Part of a small language model's weights: MLP 896 GELU.
Each number is 500 + 50 x the weight over its row's rms, rounded and kept within 0 to 999. Layers, rows and columns count from 0. Numbers have three digits each. The size before them is the row's rms in percent of the matrix's.

# q: layer 3 attention query, 320x224, rms 0.0208, rows 0-63, columns 112-167
# k: layer 3 attention key, 320x224, rms 0.0199, rows 0-63, columns 112-167
# v: layer 3 attention value, 320x224, rms 0.0171, rows 0-48, columns 112-167
# o: layer 3 attention output (transposed), 320x224, rms 0.0361, rows 0-47, columns 112-167
q0 083:461484545479502549522526471542471468449483487505521470556531453442479512406593518523509496491487506583416553411482476550470564503492504437493559505456507466522475437513
k0 087:518507438404511561515421497538527557516500415546567514527461494568481479455502500435540511466543485495527543488485593571508532558488509518518500464515407517553550541508
q1 077:568478513566481577514510525468523476547538455567502509571471421569420400572486546364414504486456453454487409532516514473463506483555517524471438497546511529490512528524
k1 080:473548476562498491494452436526453489551539503619493542492535460539460490537545572501432525401471472557534569598462458485518481411583458451400551451525491398566578561574
q2 078:450463598562584470499554462356428497446474558533449457524592406522540478453467568596531562465541502475492559545548442537521519583473474565436553474568456483526518495518
k2 080:530492523483548547514533449457546509468381520476473482457508475471406526390470489627549628524528511452496502430512503450478499471482480469578440467400547584541436466511
q3 083:539462473455493458487417541543506582465519456589539548463563505518599493463490443572543476469510429536430500513514563506444512508555554381483529474509536349489552489525
k3 078:491473501477510401635482503579539570513538499518544483498531450538507504513482328479553567464478525426521444446467535450468507447466568485405588532538567493517419528392
q4 077:479546448497639486421554499522465540467549499537487456466535515570517385460567430533476568464491563436551504487449469490397530513388574419540480477482464439515465418528
k4 077:476514401448504538515588554440495466542468435496575493497508448528534481448426462525424547470538582462554556471464517500542535381407585447538484557552469574497506538468
q5 085:593521401391610513574481467454462510528455466518473466487632461526548433499487462502441570492457450394473574503385523500428532515451455560463570520542499504506454553461
k5 090:504587566450583450481528494499472477535436581489396544554519481480528524427452506521606596542448459468593599527438501389508525553566462535530442447505497436470484443388
q6 079:588441563581435527558483503443501496646485484590479498539528473408417565536514525567510402528487469454484511559485470437500558511585481491424491497427545491444490561475
k6 081:535528560526455509548550399442510544516501545521483577402442475458468514465523516492573390487478542593481618472510460472529392558560501445470428541503414543551527481503
q7 089:579521498555448423510498508500424496608480498560527497585474454506475436537495517434512535583574492460501516437427476455527429481480517520411511452454448486481499520505
k7 090:498675451498509508519558544521452506516502457505394513509412373517519505486540538459475589466525505580478490546440509490487530454459441496428490434457529504539500409459
q8 086:348495367436465539510477394482513463510515574540462487427439480475525508569525415561467505473420470485442623533548520500451496526384409521562494521596532482507489512464
k8 083:407507553558469474504557496424566387476550534564444386452556474562427540488519482478485524502442427542343443547497502461470423398530500473574517526580545448498434427438
q9 082:474570427585538437512481458452489535491569424508506535562481593533516527587571542462507543498484460441492457540562429407538492470499500483527592407554455461496442426530
k9 082:478470500521533537475457519585540413499461402587568403489562582481540535542487608485456498497435520567567504413560491483615554444525490499547487580514599544461520511538
q10 081:395468483591418473611529442502548557562541436541511482481535547475496571484474453533462556474482482628443475491428529472472423456468573445466435450541505557567631559429
k10 078:431503477463322516597427520532529528446555423477459577542500482504545556551487397492444454435453415474456494524458450436524414458526489466455485500502556405450496526450
q11 080:400561451551470507530472520544453477600571453440421578458492569465522440507495446518477436520542558389528539500520504515485590525468420572640449511452426463573467469393
k11 083:544503501420504457429525434463540459485458424436479548565488523549426559449488523511546474495447517423515472636514423588363525460504510562464476505513493510494499526506
q12 077:507495573527499543539504541488497580503454508487580523525544548450488477515449565532530443501453439458460454491598389490551559473516438535444510571455478532478469518488
k12 072:462424539532493555467513416512590481536561490476537505480468539533439524470457468534581576512465405433562611433539483494395548557586471587438512530436529500460542536555
q13 080:519445586490412501538425537564520563465506520474494464451448573482569530463535545547457576550430537556498553512529506502539474429560465464430561515532500500556536476504
k13 078:514502495535550507541522491552434539493484436514491465460549507509544551432566518617456586547462554488450453498481472407436610557449520542467468453386518453452453504486
q14 086:498553541406591658486454468477482572501525529513406476476532494437487485424515609583487503484441541499566598422405503572597587517564495504452501572458552531544482437491
k14 087:518536431462529548471479512476468581454547521611494566527462458524522518476494450551516481470511525513554555510445528588556483567440424474562501549512473448528512556602
q15 092:481519533535432554460482620437563543467408493504582525620474501521473492565494538464468447473516494531473421555474455417511471466436439469435516576565597478378556497558
k15 093:544481524524502580476517464556479473621532481589531486404450471505507461431521512395593489621507497415471502448563547401499450523546495478471496479438535523578452448449
q16 074:584486415512470394528563537559495561477535487491583483511548574617552602522533404509448602498411628549428575516477519443511444539483498516524470508520448501525479468404
k16 074:511563538492431540495489475581547569509466546516528514580526483578536533514467468473463446409456508525501416515450536441494489390474484454454411472491573526524537547428
q17 084:533552535507406554482530505412507584525465509576518463586415446474526536562497536438508425474563448530573443545457570506491468474431557472511420493487579525474543518539
k17 080:503510505494402488508531409452517478646451494536477565491415438499522392570577500463521446601524545387582502556460518510524500522422534501416517500475460562514494508422
q18 075:504553435575528512595561455542485494452489431475466531550569545423503607505472451539459447549521452559468527462496487554574473563453496512474505479522427533451416520536
k18 072:428556531487404530510607423524602403405476493440463483491452497475466473520477577507499390452422414599622549521544480536506569452499502448339501575516510639498512556490
q19 089:467578538467499534479521460430499490431495529570474504537453449521500493377579430531409519472466502500453436504498528576528448471558464512562423520488480513530500525528
k19 092:485443430433480462489488549402508497505554518545492474412506494533504488599538504482503519579502538458537495515413472549435469424495500495541577459549456540541530570440
q20 081:488460586511525506561477520529446521456512582464502504482496443492570472445482515493528514526535502563557438464555464563504489593430474517400480429447485559483541506472
k20 080:493522513509395490505510537530512457487421485430468497532423549514462450503515513478536461571542516408500490399457407378499526553492581436501553495444601589492438563573
q21 078:466498530497449565503424434606573475412430426462492544493436500466464434477559491515579510490429465571454481476540468492434517475551539449480551484552464463510498472509
k21 078:456437497524482472558482447444527580506567496544616485537497613505391422509438445530534427464493538524475435509535469485523507501510463429448493570513478566522512529521
q22 082:559444563535497597544485502459524460518481559473512559433495480490536524502475546524411482480435510511509429519539514477457468421519440604400440653417471528476537501541
k22 075:453432481490464505456394461449557443567496468547457576468513538541592491453468479390540534557480523455603508483499414546561443585508574504586581432511416440523432492477
q23 089:467526517533460399590417442497490475540406594439492416503463497456559492582468556490605485510540584454516434565557492398493557511448400583490482451522552524559520479501
k23 097:458528551517440603466510471491512445483460483430486487570423574481438524419565478497504439567512523498489436497565450446519504582453397478569491513493600476462464435608
q24 085:505466445530529484440505423521525529466553465388469428439511598479547514425479500495402538461485613511522547544507545537514518598451411557570507521481450544527519459424
k24 085:498470415545447474472487559486512513499432538439548547523616545478499586408462569517379547508548527489565521486460456517565521444463514496576515562466517453508539623482
q25 082:516453439595478395569493523496537535516521456493523484539506537542483455498449491568532546477578429553552478433518463568567472456428473470454579477476540527499473537539
k25 083:546536618492437510480489466581554392393451465482438490559457460537409503476536433512536521508530390458463542423531514518454530518442541525465376454471585461369594577607
q26 075:556547506480549532483488574473584459487457512511570441533457535476503499538450527437430501551618481482608476498542548532512400470515510520511512538554494568533447579495
k26 080:544538498517594489471495497482531417545491521514486489408468495530492556575586512524445522520548530450547477506517442494459538484463464515430507371426460489599500448432
q27 089:511451516587447532541511563459484413567456480532499502572520397560480385487501570541503447475507534467489535485603450438551416537424517462529449447462567507506549519580
k27 098:469421506548463531494516464562502475536489494469459433440434446467436505485533428547504473598536545455416410445496601497580463513479521455591451483439571422548509538536
q28 090:489519420548515379459475489566378433461577481462544508427551535488587497469497465532465481586504468467553597463521457541556493490446559481533585397502469439528434437549
k28 084:487520463511537432471573514583534468448502462507558502506575480516503486474549449444512508464438463587507488569480565580554504386478498470498514444439479546485481460564
q29 089:516545476446533435474525461562521524484427520519553497423444489537518501490501491558539458539508543536541494525488605515408549437586547510448552523394498446554506461440
k29 086:510481571441491449558439490445542522480487450463520494464488493466496424517527402484539434482455488543548437538583427495408461503451466443494630499538452495457474433507
q30 080:495489420465485448480526463541526494525574423423479608459464573483543482460544523402533507578403560465494516452442511473469553528509460558451662494475451477460474412542
k30 074:567446491378555434504515510609490513445510518480532498441485524451516465401496490533552519428459460522517551482541483481474481508506423527596478496444450545438543393521
q31 090:445541512490559558459547491450577512450441534475496494497486613479372492376568473557471474473430540528509579493525497497510572504545534498396492552555473505506456479505
k31 089:454469454474586541542458451458587540427532501535551490458499496472528528503428463531478482489500543529496447432534434569495378476551525537383568541634438552548511483464
q32 087:500462597419518567517504477529429488384415458614439560533528490446490528477536572537452480539507484540476550455609527537515441453587590437508484505422538533496480467606
k32 086:555432497436467426436571463473499474417579458510519479454488477486451439505539500514440510401496491576592446477531545584445493510491568460470579517533370516617580561497
q33 089:507512590599478536429517492531586457500476603494525454508436475544473471516502486469554506404531561579409466551596505500465488533559483370468443529580480558515544476532
k33 094:447457451560458612540460442468555468587558524424671429477472511504495504509549468520391509525550565514478452408501401538484483542514572448530519501483554596564445557573
q34 081:496493568457550453585534414603575608423524532484481416453500509416519460524560470572454464482406453582557523396467534532572499458570477597461485561486436491451443544416
k34 087:549515497493473436578470550514542587456501582525534489493550488505547460536525454504497420387518481454560581519498445522430428442521428516375576512569473446495538660485
q35 092:540557527451554512450553456618549560448620497531524559443537518491543581446438493536500455458402443528522640406498565560548434455543544417424508519414514460462456555504
k35 094:452554508518498488510512570548538568470567521452566542441561465521529517482471446443538580406517445492553528402492568531437496511440574412501505513555423412584539473384
q36 082:500462370443495547418477564396498459608500441541506440579543610544527512383392531493518472419483495488363524513519494506539406521558516491465536470519556428454484562476
k36 078:470445494494487491454493478555551535464502517519482456517537512524555537492378470518486529506400509488441450515452507514435487527602565487573456481445549562541500476498
q37 080:527511508555527477428475536432544452489429508596486443572528540506489407414532501483530460520545596539529525457504399507526397580402498478529547444433489440519503578505
k37 073:484463510477432467498503498523533485444455540504521412503393442599424443443422410474478492554557580513513523447431491567520447458518492411625478548530521533580481601588
q38 078:492499415538482442435424509464560578514512420514495485494509637560528441435579444512601551432478539461587516539482508516561489501535518420524466548561443487505521531461
k38 084:576492516422507495515503534527532564565438519510507496515554527498602582547443476495473573532505499544514539462456394463528478410568407547463409479515578502418520513438
q39 092:513515498460558494431476531571541451451486533604416568495437491512405592495562538536441407423468508579501518453523508483578509492539516412503471545522451475483511461558
k39 091:471435504502465519495504575427536529462542565522577474499471491572435492567495520485434385445538458511490542480422450594489502576483522402473554556568431497595506595561
q40 090:456478513482512521528490541432446610546465584520521478565467503485493526571488528501449624616543480499510505592524537433529488548440508554408481479465515546493510554523
k40 096:553572566459489560457557562408429419556481358439430517558386428480509603467458448521543506548506522495453479482558556502553525519527458521481474512401512472494479407461
q41 083:477451494484488530515473595412485520550477496532561427529522556497556486502510398502407478420508512516406408562465501485507515536501444458560416493510582437468479551488
k41 078:488418538494435510342489494508508384546509579529420530636554544511518464421477485474545537556427482401433466541468572500564491486476598494482489542484578529496494604464
q42 082:537401544507386410546486486520551456557575466490503486496441524578450518535585607501515464474459473473435445484544483532457500494549541499504525501539557473452425503522
k42 079:485444591513497502523436461492431526558482486563497430450515492544498513526511525476604417474452468509440464464471512477421506647478567562481471529587532417499545475484
q43 073:443502483522483636540441441492508504472428529445464463508399521463504442475444588406490503451388435490440484455473473543426540557519418523573540601620470459516537558513
k43 071:430505589487433501506511554405463453556474492524585502572500418464425588536468497469510469511414480524361446526491417453507510504548536499458586604551653439507521586542
q44 078:557491561554477504537522571469602530449406570508497421524447485453432545581474481439403559519480587488505433506494506480432420432511394487512521440485521537494542539476
k44 076:503449578515469560558520479410489437553513517466417497495473579514419560457493499507440502511494601496564472519555421365529554542619481536535551506460507533473593490411
q45 076:439523413438450453585508494477530536553402519477515449574524442529473510563456455513510491552572558474471505590456577503588439509462523516567460483503583574509480532393
k45 077:509530491499443482425482558531499445554509420475421499574432498496484486534482579531549508530482480491508482575517568501547572523532460588572419442462564548447481454423
q46 078:425463552469532394431483460465534448553424524464608369559462444495454505498499593455525537533503508565455417497538431551566488576484499474504553550493504472424560545560
k46 078:442368439475453471477494559442510465478538422508573453497408542486496493470439526514554609526582526513504487482461615499508532528455454522591475532515496493527563484523
q47 078:550501404520398572482517516499601405492457587558534489605434464531484561578440498437557519429471580538558383522512422422539447522546475454492530515547456481485578514539
k47 080:534450415504476546479527482596465517598540574508504431447477505532559505500470492503383513511617515563519557470500443504533429526614530459548441541470563545475509570506
q48 082:405530491437463618489536371455434529504581500480425528441497528447478416445494446441578417503490543501542515448487522541409538522549492507512468468488435490573494472515
k48 087:407577431471576492511493460462464501446508521544507515521512562450474551569500408543517494524498532435550567499484402543519428497530464553481611518500487617463515440525
q49 087:454467509408497478571497533403348507565540519527531448514577574543545490533491511556555566525646581439547530614484398469563480510505421584481494420424499451531514518492
k49 095:542572520452570524413550529582488436524422487467364508548480494461500641473448574559500475527498550506483553537473514510485460471478321588501516470459556560441429449446
q50 077:476580447452526520462568516439463508512468497537510473396455487527501419515519478490479454481499576487499595542533450475450486555429457449528410596523527516546489503491
k50 081:459516497540579546527626602465525443525512514484496547544492485506455622511461445538544462467529506505427555472482393422441437503556406494450447471598498481435443411541
q51 073:480583444568542452486466511429498393473498507534572549510522567448557538464492419500507445580498524515411486458486458482504499437543482503558506463532573475539509419514
k51 075:541488472399553472506443433644553485459545450481527494518490608533485474486504558532483510472483476568615553492499536456448480569532481466565397523465450527472490502578
q52 078:448426498492510476498484384493450516542523507468483467525513438455505556544520475454587462559567449543531507439467499539483534504501480425519419481417498471418562500482
k52 079:502518506447487470575580569393514555441520449476547519367499471494438508505528537504438505537532502551466402545454480582419556492430491506403539541467435551557613425492
q53 076:371486400476496587523518495549536531510493572521458455534472521444539502505485453591461533405477521526565531496464456543594501448500521424550491553493530478468483432524
k53 081:505511453513555471528463527512519507533521453522534476495479504526532502598564490484469552530491511440437376597366511579538507473435434484520523448445571544507445553459
q54 085:467509554534499488581455493580563480427531486463478438394442577445526526426558487492533511490413549523459469481494505505426483456497575444576460569587524496385472455508
k54 094:423552551554503431486529510452516445496515528513516522580595480491528510503518525475462447385434488545479447451459504404477522512505575482457540431572613455469526437493
q55 085:440547499470588506402492469488466492546484479432473535422545554526552525436548510522499490554510610423502567556496494471508571608562459600591515576529374505563525417485
k55 082:483479522489521493475470454419597560461475463515544414426551571512494534491481560481474449480508606465626496543429448550489543446472403527546632487515458570571554382424
q56 086:484511599528560478563571460526559403492484456482383479422556495530460586455532496655462446531472482540429484460522445541550461491499515498570580610517499488503462454530
k56 087:494395483482504471442516499481690411369500478437552490463574509550441526355545490563492409471474450526510505472530551572489524508567511534570470519536492473536517545494
q57 081:488502521421516394541462581442538454574458494553548300532486500574551536458464486523582529470552466581556410502494473469490386424391527511510523415517551446422565478550
k57 081:494490467517490457536495475550574493509496494441509437520480517444508473425504424549488561557507494440471430474495491386496473529482452505506443456450569490476486465508
q58 086:534512426480468495571465427439605602475554519521476496459501505459494460521616475500519526462470425460618532552525520573474413477481570455525526542480465396521480528547
k58 079:417562506404424480603435553443515470442511480519527513487574455621494532530548417550485544545385461514512488503451419530521494455497551559468442526550553462430503522509
q59 083:421569501492481479530560460537530606458479480539530537431394434441437524431497354526486488511457441474482551512511547564572503539530503483501504497516476530468492474476
k59 082:533511500487513465511443571506536501502481498462526505447624461489519495527540509519497520404551460487441583563515488445397502489564496491444521469495464479470480428574
q60 091:451395369510488411509490545456408496572511468588440613478496539511515495490480493522502623554561577362532607580450455429607520588527460452618474482475458399527498514510
k60 089:451473443490575478409536570562443442504468448461475494520517411487489576514523544582409445484454498517451502559489541557520494479448515487604540483464591481468532415514
q61 087:483424514540443499500517471454350459496505568557509503616501516591566579522438598460610539526550515500548544403549531528577425468528550527541497395487504414515509442525
k61 091:556567494536542528438486560538431432593450478560396458533492522509539502533519508527421606514542519477527431484450587534537595499453603502604513481427589528509425483491
q62 075:527528532433548567425466496519468500432450517605565523520454489452508469493489533525515484449459480601493477531476412386554522482574525459463479571568450512581546474488
k62 071:583367438532493484383441512476525562548606488512527464565538596413529472559535439533451506562513500451461495507463542473485362588536514482503460531507463543590443669545
q63 084:510525493403587586480442452497372487529535497560578537517551465487601481505422525430562667548442450504413516477477555434434463529561481591463499492536490468526523535591
k63 087:441584515454459568353557542586440470520549414477427490412484496482500517451503550514531578484524480427462521484469598423536606478573457508566395504368406475561508437509
v0 085:533447502502410532566415449552467519500518593566590505436552510561541489523553479480458504604452497511507507366560394501619541432433458448457550484499500534483460578497
o0 083:493515509548482479457509470548593474578525487453544567496593455528427552489496419526573463455463423406472461624479508535443522512516594427487553538533493508493543535459
v1 090:528527476555514575480501476458447524473527450498521451424508494444572526600480555429494537493526471491604548530559449509520532492496554454558590459419506465448447507407
o1 092:474542516499456515548441508466590444479509547497540489502382479486471440366548426471394396530406530455566506482577540566531504597486492485558412525612530519535464444546
v2 082:473382547571579482444508575537567441469537488590478465517537541519610538584508466479484555600491425449533475442543469493576498397462548454559508389493504520431493492389
o2 086:493613499532512411556472478522637541496480580466510422474508460427410501478548606528507423458532509458594453524500440432503583465542495553476545570433471512456533521479
v3 094:448461487516574488432558443503467491496626428482513456575477527551440547487488513427511550601576531447563496549454533463515470606464478503616500488531464467570578513473
o3 090:522529457440566404512560528502401532455422514473445461455486581481518502442583457565516497482544576516517557485500462501457521584481410599448485404476521510494433480436
v4 084:576592506480459506473508447472496483468424549521454454503546504491498472549524557472468566391520496482506478553452459463476509528472496488541509456534487505512580549488
o4 086:523511562490572439507523569471586456568507438462549542548424553478540548476475466551468465436484404556536600417646556521484472477585525551563455441493412538461498466492
v5 089:449533507499538588384536464576485510428533483582452497534556405455463435442457468486519527468521508520504584574499495452412558438520480507432535630517433511460512455466
o5 086:558525567409520445527451586472512518474481490512430549563542559516472548525476519529486541499562553417417477468510539507575550568505558543631561408493484491577494485527
v6 088:509562425445553474569455482463566581512555540518560513475524494416591463480587441449491484541426417506465417501479392474565481544486471464429500530512562512530489487366
o6 077:551448546582438439438549503583453488509495471502436509465498465547428451410505471523520552482591516386521552548507610503460514459510533515529582455518460521444461509485
v7 089:528547457505479508454473478508517462503407514499568475520544501496442506462504516529514499517528560463549487506559530433455440479578495443530422434401559535442531485519
o7 088:487432520485461525559554483528551493444495461514451555518504542407452537462508564531471428448468462590451583363556438567554499463471551554492635537472454458499563442524
v8 080:440559518420469557521573563469508518519546508528417535499481542488513591489565494492483519468485572549505488523540540564505533538487477512460610511475515394437394498508
o8 076:517439546555460581498447458548409524467433504492562462469440569412474474444438521534483452424503520509520404499519539467509451516464517498532554497537428567509588523585
v9 085:513445482524594474418420510506420487419559497505478479548474473422556513436547503440551469444463565575539538500553481481479485577491535542530456471477464471497530476536
o9 081:443516502504526499556562505403568548561514539451484450540401505607450559499577510505457502430499487539486466410407601456505570466556433505520487530551485476512434555499
v10 082:449512566491525458527465501574565528531516528468531487486508519496523402587421492545495485507492589483494486631463554477527544517432416511485555472486492457519488544486
o10 086:551436426458465567435506504400453488540469479558497524525494427560511534554582526506469501507474493491510573560601500597515529436567564475447488506541439486428497519547
v11 085:467507560582632511491492580545500480497496424565520494470461550510481536533598470456529430458551526528556438531516571504508453478496528458425569545440550545583531619531
o11 085:537480430443451615499455544530479489550491530425487510523472513511546468542452520515428544547321460515459501474462522507612503542458432578429542494653420470473463486496
v12 076:519407530434530555485483344502507455462501574485555527561439485467502577570495367486446528489504370514468519442521434516611507550615545539498380587548573495455510446483
o12 080:414562482545539435440566618416439553477498539496473492471527475400483460435434589498542509499478494430478468548457526490530587524484457433521585476426611477588535519496
v13 097:506528465447576504565569440468506607450450444614493499479473514523515404557478557510483508536443430536585402449547539498534462450495455541500472506527499516501576548489
o13 096:492526481507493483487544549606581454476531521422518502461476562570517467514449480558615490465495570504478553486538534560475485537472462412490611501543503577472461432503
v14 088:497428499426486398557550515543448531506519501480500480546560567590564485600417607559565496556514399397533556522437541507499474417506474580550523421510476597457595427518
o14 084:452512446526597530499478469543528523482614482461508533552496526461460499559577453548434466520407562468500455556384426402627538566473491537511456501484546391513498509463
v15 086:508585528599407502404496464526559527519485552494555474524461470488430545455472531510498497524547492460407513546489482505411482425459435418534536492537550456455505531445
o15 083:479493608493531444491547558515543604494488523530481481511515457499393487571535448472506556592556552483648494504559454537512499436532575487435525436533419555486536528504
v16 094:409530464583634593471484544543426481550560469494451454530477537566398494437549639471547577450496492539416486508562508506453523501492481501504435405546440469461558565478
o16 091:488477450413498447560506463487561578432457497523546545501530486490538495418448508507486373504573502503554545399403467469468486433582536615507552506490472444525421468491
v17 078:550435437492540470423382533420469550480521538550540511522511554519537440451507462456418521537412541431507594505496455422524438484419568608519452542478378519433581485485
o17 075:434543504430564485509543456546469536474500387359495615593547510526558428404488428494493483573567500474500446527479490553540478525461455411542567447402595465566464498497
v18 083:493486516478505436563476458377559555493458540501551559582445531483523467529593479547519526458493455525495437399584461467482557467477399529489388505463575478540484503531
o18 084:490503536512414469405479588502475453547511463516465507476594571546452463483439431476516538428527504466603541526343581559465423503581590490480475466582470570418574468446
v19 089:503497587475380497538433583507524479502501512415484605510396486552579499545478448464559457556491509481428409513404464481440554377518421516574531528546568537485486469475
o19 090:534522422525446483459458469496450520493556515609522409528640438515435446581500494504547619496478458451540521580446421561501439486582579508419530530421438500551526528496
v20 078:457483395486457495419478462526491575569471525511424459483567478524489465616488555499571555558508447489426574474508452500515570456454555516531533550493501528437465432452
o20 076:539543493505489486535444426503621479442469456516515505534516592533510540377478479462466426473496519399568375531492537499491555501516418446523555428476394507518534565441
v21 095:400539580547452562475482536520423464541522500501534511594666508545521448394475504452412466503548559538403480486485533443525468494457506454567512497536527470468418546510
o21 089:538541458550470450541458549408483515436451452525596553475475446442492460500456537395547400463459464494480497549547511537530401538511496474463529537468497535486612487479
v22 082:528432544488507489545449465501484491478448504550403506452445526453516504560489474492463510436557545657561552560490495461480458424463611564477488494505546504513563447532
o22 076:521564483524456566473470587539500504557531447531485558607431430486494583480571458577507551458475489472475483476544547494521521438568567422464567527523419539447427644488
v23 084:456505557421457515483501476427480563526510459562581504498492542441431491516433518517500485563380540490384592474399476481482466504512412538526525519551470536436465526467
o23 077:535547470588522488439511490520461533460521504534475517517585398591523544483496510342585577436518491458472502550475496531515565435498546472454486423477446533562532530445
v24 092:494478493538465499504439497452541496369443430490530562507431563522579513523451551599433479460476562484571522427545475465590612498480423523508542452445469424474537564530
o24 087:449531494541447456492519536476479523530558537483546427438545528493454502455544511511521444522578536463529498550496410570442459489548540444539541558529522486428467511497
v25 079:522516522460464438486542470488503535466574608509581565485493442566466563539506539509526466461493437511505517473598435502534569554548488583471505529566515513487435460509
o25 076:461562479576446552519547510443548368575497442486507443484520533476480426485477558471485462401482550493507542518485492485595544476428474430515479498502476464523498509514
v26 089:471457447458664474431515528478538543537586556571465489472463576534515526459526526530540533527501502468462472560528566465572517492508531454439515437500439457524479555583
o26 083:471542464498502481470544475538494603487472477412564492531468439546459449552537506556496533433565574537518462526450499486405518503504466575453451568529515556525419505458
v27 084:487532535423460476554452543484468542502534583464476543506454477522574446449538509508461497493521431469469486387471434472457466556504432524501588529539360482479472544446
o27 079:554440450541569444472578546538492496501473425510593491508382587488459459488498489462502511551541422547443574527461522510518485466528517496591457341509548483549528452541
v28 082:415542552489412517565536437594519494571553445517455467500482563493452512478544499442521468447568483540459538532409512491540531451440409457480513507565568463378470479479
o28 086:504512531594498459516503540435512470484435497506497533513539441502473559531407543483561551515529444500513395558591476444419502400597529557388597464444427549496565542525
v29 088:547437597469504566527511489459502543504482468425468508504452426559483576431357485571475502483450475566519572445579516542549503502480469515489515489525426478410539470617
o29 082:452543563583495464464484468579503516497502496492576526456506502509567487503492610510585413491662481482422416527434421531475454456561528447594415559529566471529442514526
v30 095:533427526535497395562445511603496549566449450524418492585508495430517430492480597525537551473556504430524543443419524545428498553498415468429500423470473497519505456494
o30 086:588533547493517567484454515422426488409502490533521533438442564479531501543561412519431502658523522510451505544493505434532564430504544531482472460501587434490405516499
v31 083:522516413443495529519514488556451550489588515417543464500483559494370511555424450493601466487532651427468456498513463545448428480542476540524488544578585555447454512495
o31 085:455441440483499519499536488514493532459465503575444473522420465460516514465486515593483545496505532465487478461500426439494565496482538478407576511463498451532543496511
v32 077:558550514461588538544484457481552498481502549411571472475383559477453466475488427565491406526451519525454437516490445470588560509535500487526524503536478535517522497451
o32 078:373425501505540510456557587427496555534562478524528457413499466503550440515439519549484519514557466463599543530561563456429484561512425503508451536572545504502475467549
v33 084:556510442382479505523503506428519549443537488519491546449507528500454595504517559468533502416511569450428548472480524477449557461581436557475524490521502483444507644609
o33 079:471450488515478571506526502549410549514473441473577452578570545499434511562443465513539535444576541469432474468432427428512459492477590522513559549499410566603449428488
v34 084:553487476575643515456447477555413490476516524494519468543562388470466450437537611589506518522474390562595476492541493514511597553581436546433563476514427541598561493491
o34 078:466463438417560465535589455501601498471523455457524565451512641558505520482449451504436518515570478494419493490423445494484427557455498493585520470540576416504491465478
v35 083:477505544512605480540460505544491520546520553482415448533580441562540481463507484603483524484557425486452568480483490517432511340520403461445556560490530397542528445563
o35 081:536487482442510483435519529537479519504572533536528483491567546487476624508543478435464543530494556401515436486425461421602574509539533525450515387598485551477507554424
v36 094:579504530491454522479470501534482624461543582490568536462509506590499501459526529509565567467524465536499529566530468545511486474443397566528443448516420493588459499539
o36 096:407502464545556504555481509449516466557575499449519428533496485541454555571565466538499503470564455498569470577473482498524475630534539439475452563554482464498493451460
v37 086:545526456539593461406449493537436513474566502545527427567437454531496556472568388475487410533462489428447523432513442509556453583445522587495578549478347530567461531499
o37 087:438455553500581469495485544478431421531421479457488552500563481524543453481487567545502613500535477483476486459481523526449544521497508500491460403492547496466525533463
v38 079:474564558392496590481539471416494518436471505584473548513618509499393416480447584521529540368533598499490475580519482431488561533483536542568495492567480417509472509486
o38 075:505541493437459418450492539392476461535451476522495504568402497523500393432478463401547551405467584525547557486578577552437557578521526502498408531502526573480426499514
v39 082:501469468372484494441522467506545549378474543510537497519441506516592522494491487592518461565510543543509393510603386426455528521497578508510567501487569447494510366463
o39 078:439561467496472474420519578615397471477501446446455407590446493467434470471499485535521545412586469458539457532503536555415533473436463526488443530500513501453494519549
v40 094:572519543562537417558512513457473415548445445489552463517473465448461548500576407438445426524440510397596555551520556521492411420555515559424498462551439575489509602484
o40 091:435474552512507496464462488472498480488519518404503519532551502462554496519509561524473568554421444473453492432494402544576564634469472516419503514515632530492522444464
v41 087:504497525567413473467554420500487520498419508436486443590514485513467472467468550451435593479550425469497562472462499525507575472431499461543582519474549538604430460449
o41 082:507552581498495448460421539450537487522532480584575559506451503435563540535556510517535467547503501467516512471568483576480518541587512540470399442580482470421535479521
v42 099:457489468504495519530542489467519466536463532488483433509583459451589524466466470442522453470510445485522475600549478479474472422544539395485520516415516503446504431493
o42 099:553500594487516489483478461589476546470504467510441587600516474457473451489465518557534478469477576538462483480497546516510556506482601574521453574478525515500549487555
v43 095:534508479548470549456440548487526434509546465569498431410505546548474472400514498488529523465469487535491523512563488461421388410485563558534500467413455524516456592513
o43 089:453530499563509489593521440551491542518519564397529554598529511450520460492464529492471484441425461507475602432517524485574409628502482479512571526546466457578505501523
v44 078:474482554553489470489470480451502495479484482448489568619518480452510471529548497510434625491484566536443644458473515513543539465471476541547494504478570501429475544539
o44 083:502532580603449475505439504493493473522451495569455409477499446500465557524447519430510460555558467387529493506526548487486458553529486442492498522553520486505429566407
v45 080:504461559442526481594563557467542553421402560496481526485522456489464529482439650491553517496521440499587477510546503535511587511590443503442549466517453521506506435444
o45 083:531524435493371515448469439534565492442546434577481465450413565527478404551517511503522430564580559470470524519474496532440568352454533523513451534529568539502402477512
v46 089:527486517546501527494509560512496461418495462544505547463588467504566497525578557558410467532481517566636511405479562479549520590489507516478547482527417424456470531489
o46 091:556462460505490573503424582532558423585461500467494450473426490541502549533532499457451455499456437548498567442498501578434505429511525476596461547564588566494485507506
v47 086:515489506516514562427461558496546516453592485512476445450509487461478448546551550482442438442494512567472473463491512483499465488543536514471562580437453418457447575447
o47 081:521457487465501466542526430517467644511408571472462501496417514556431497461489576428509518488525553502518454455490495478417508518542478532538510479549570486523443508545
v48 089:485497513544559542455497576569525509430517471478484531448570445579563441466475559542479563509529432425511489511513556478436526519484458462478455525548459564635530544420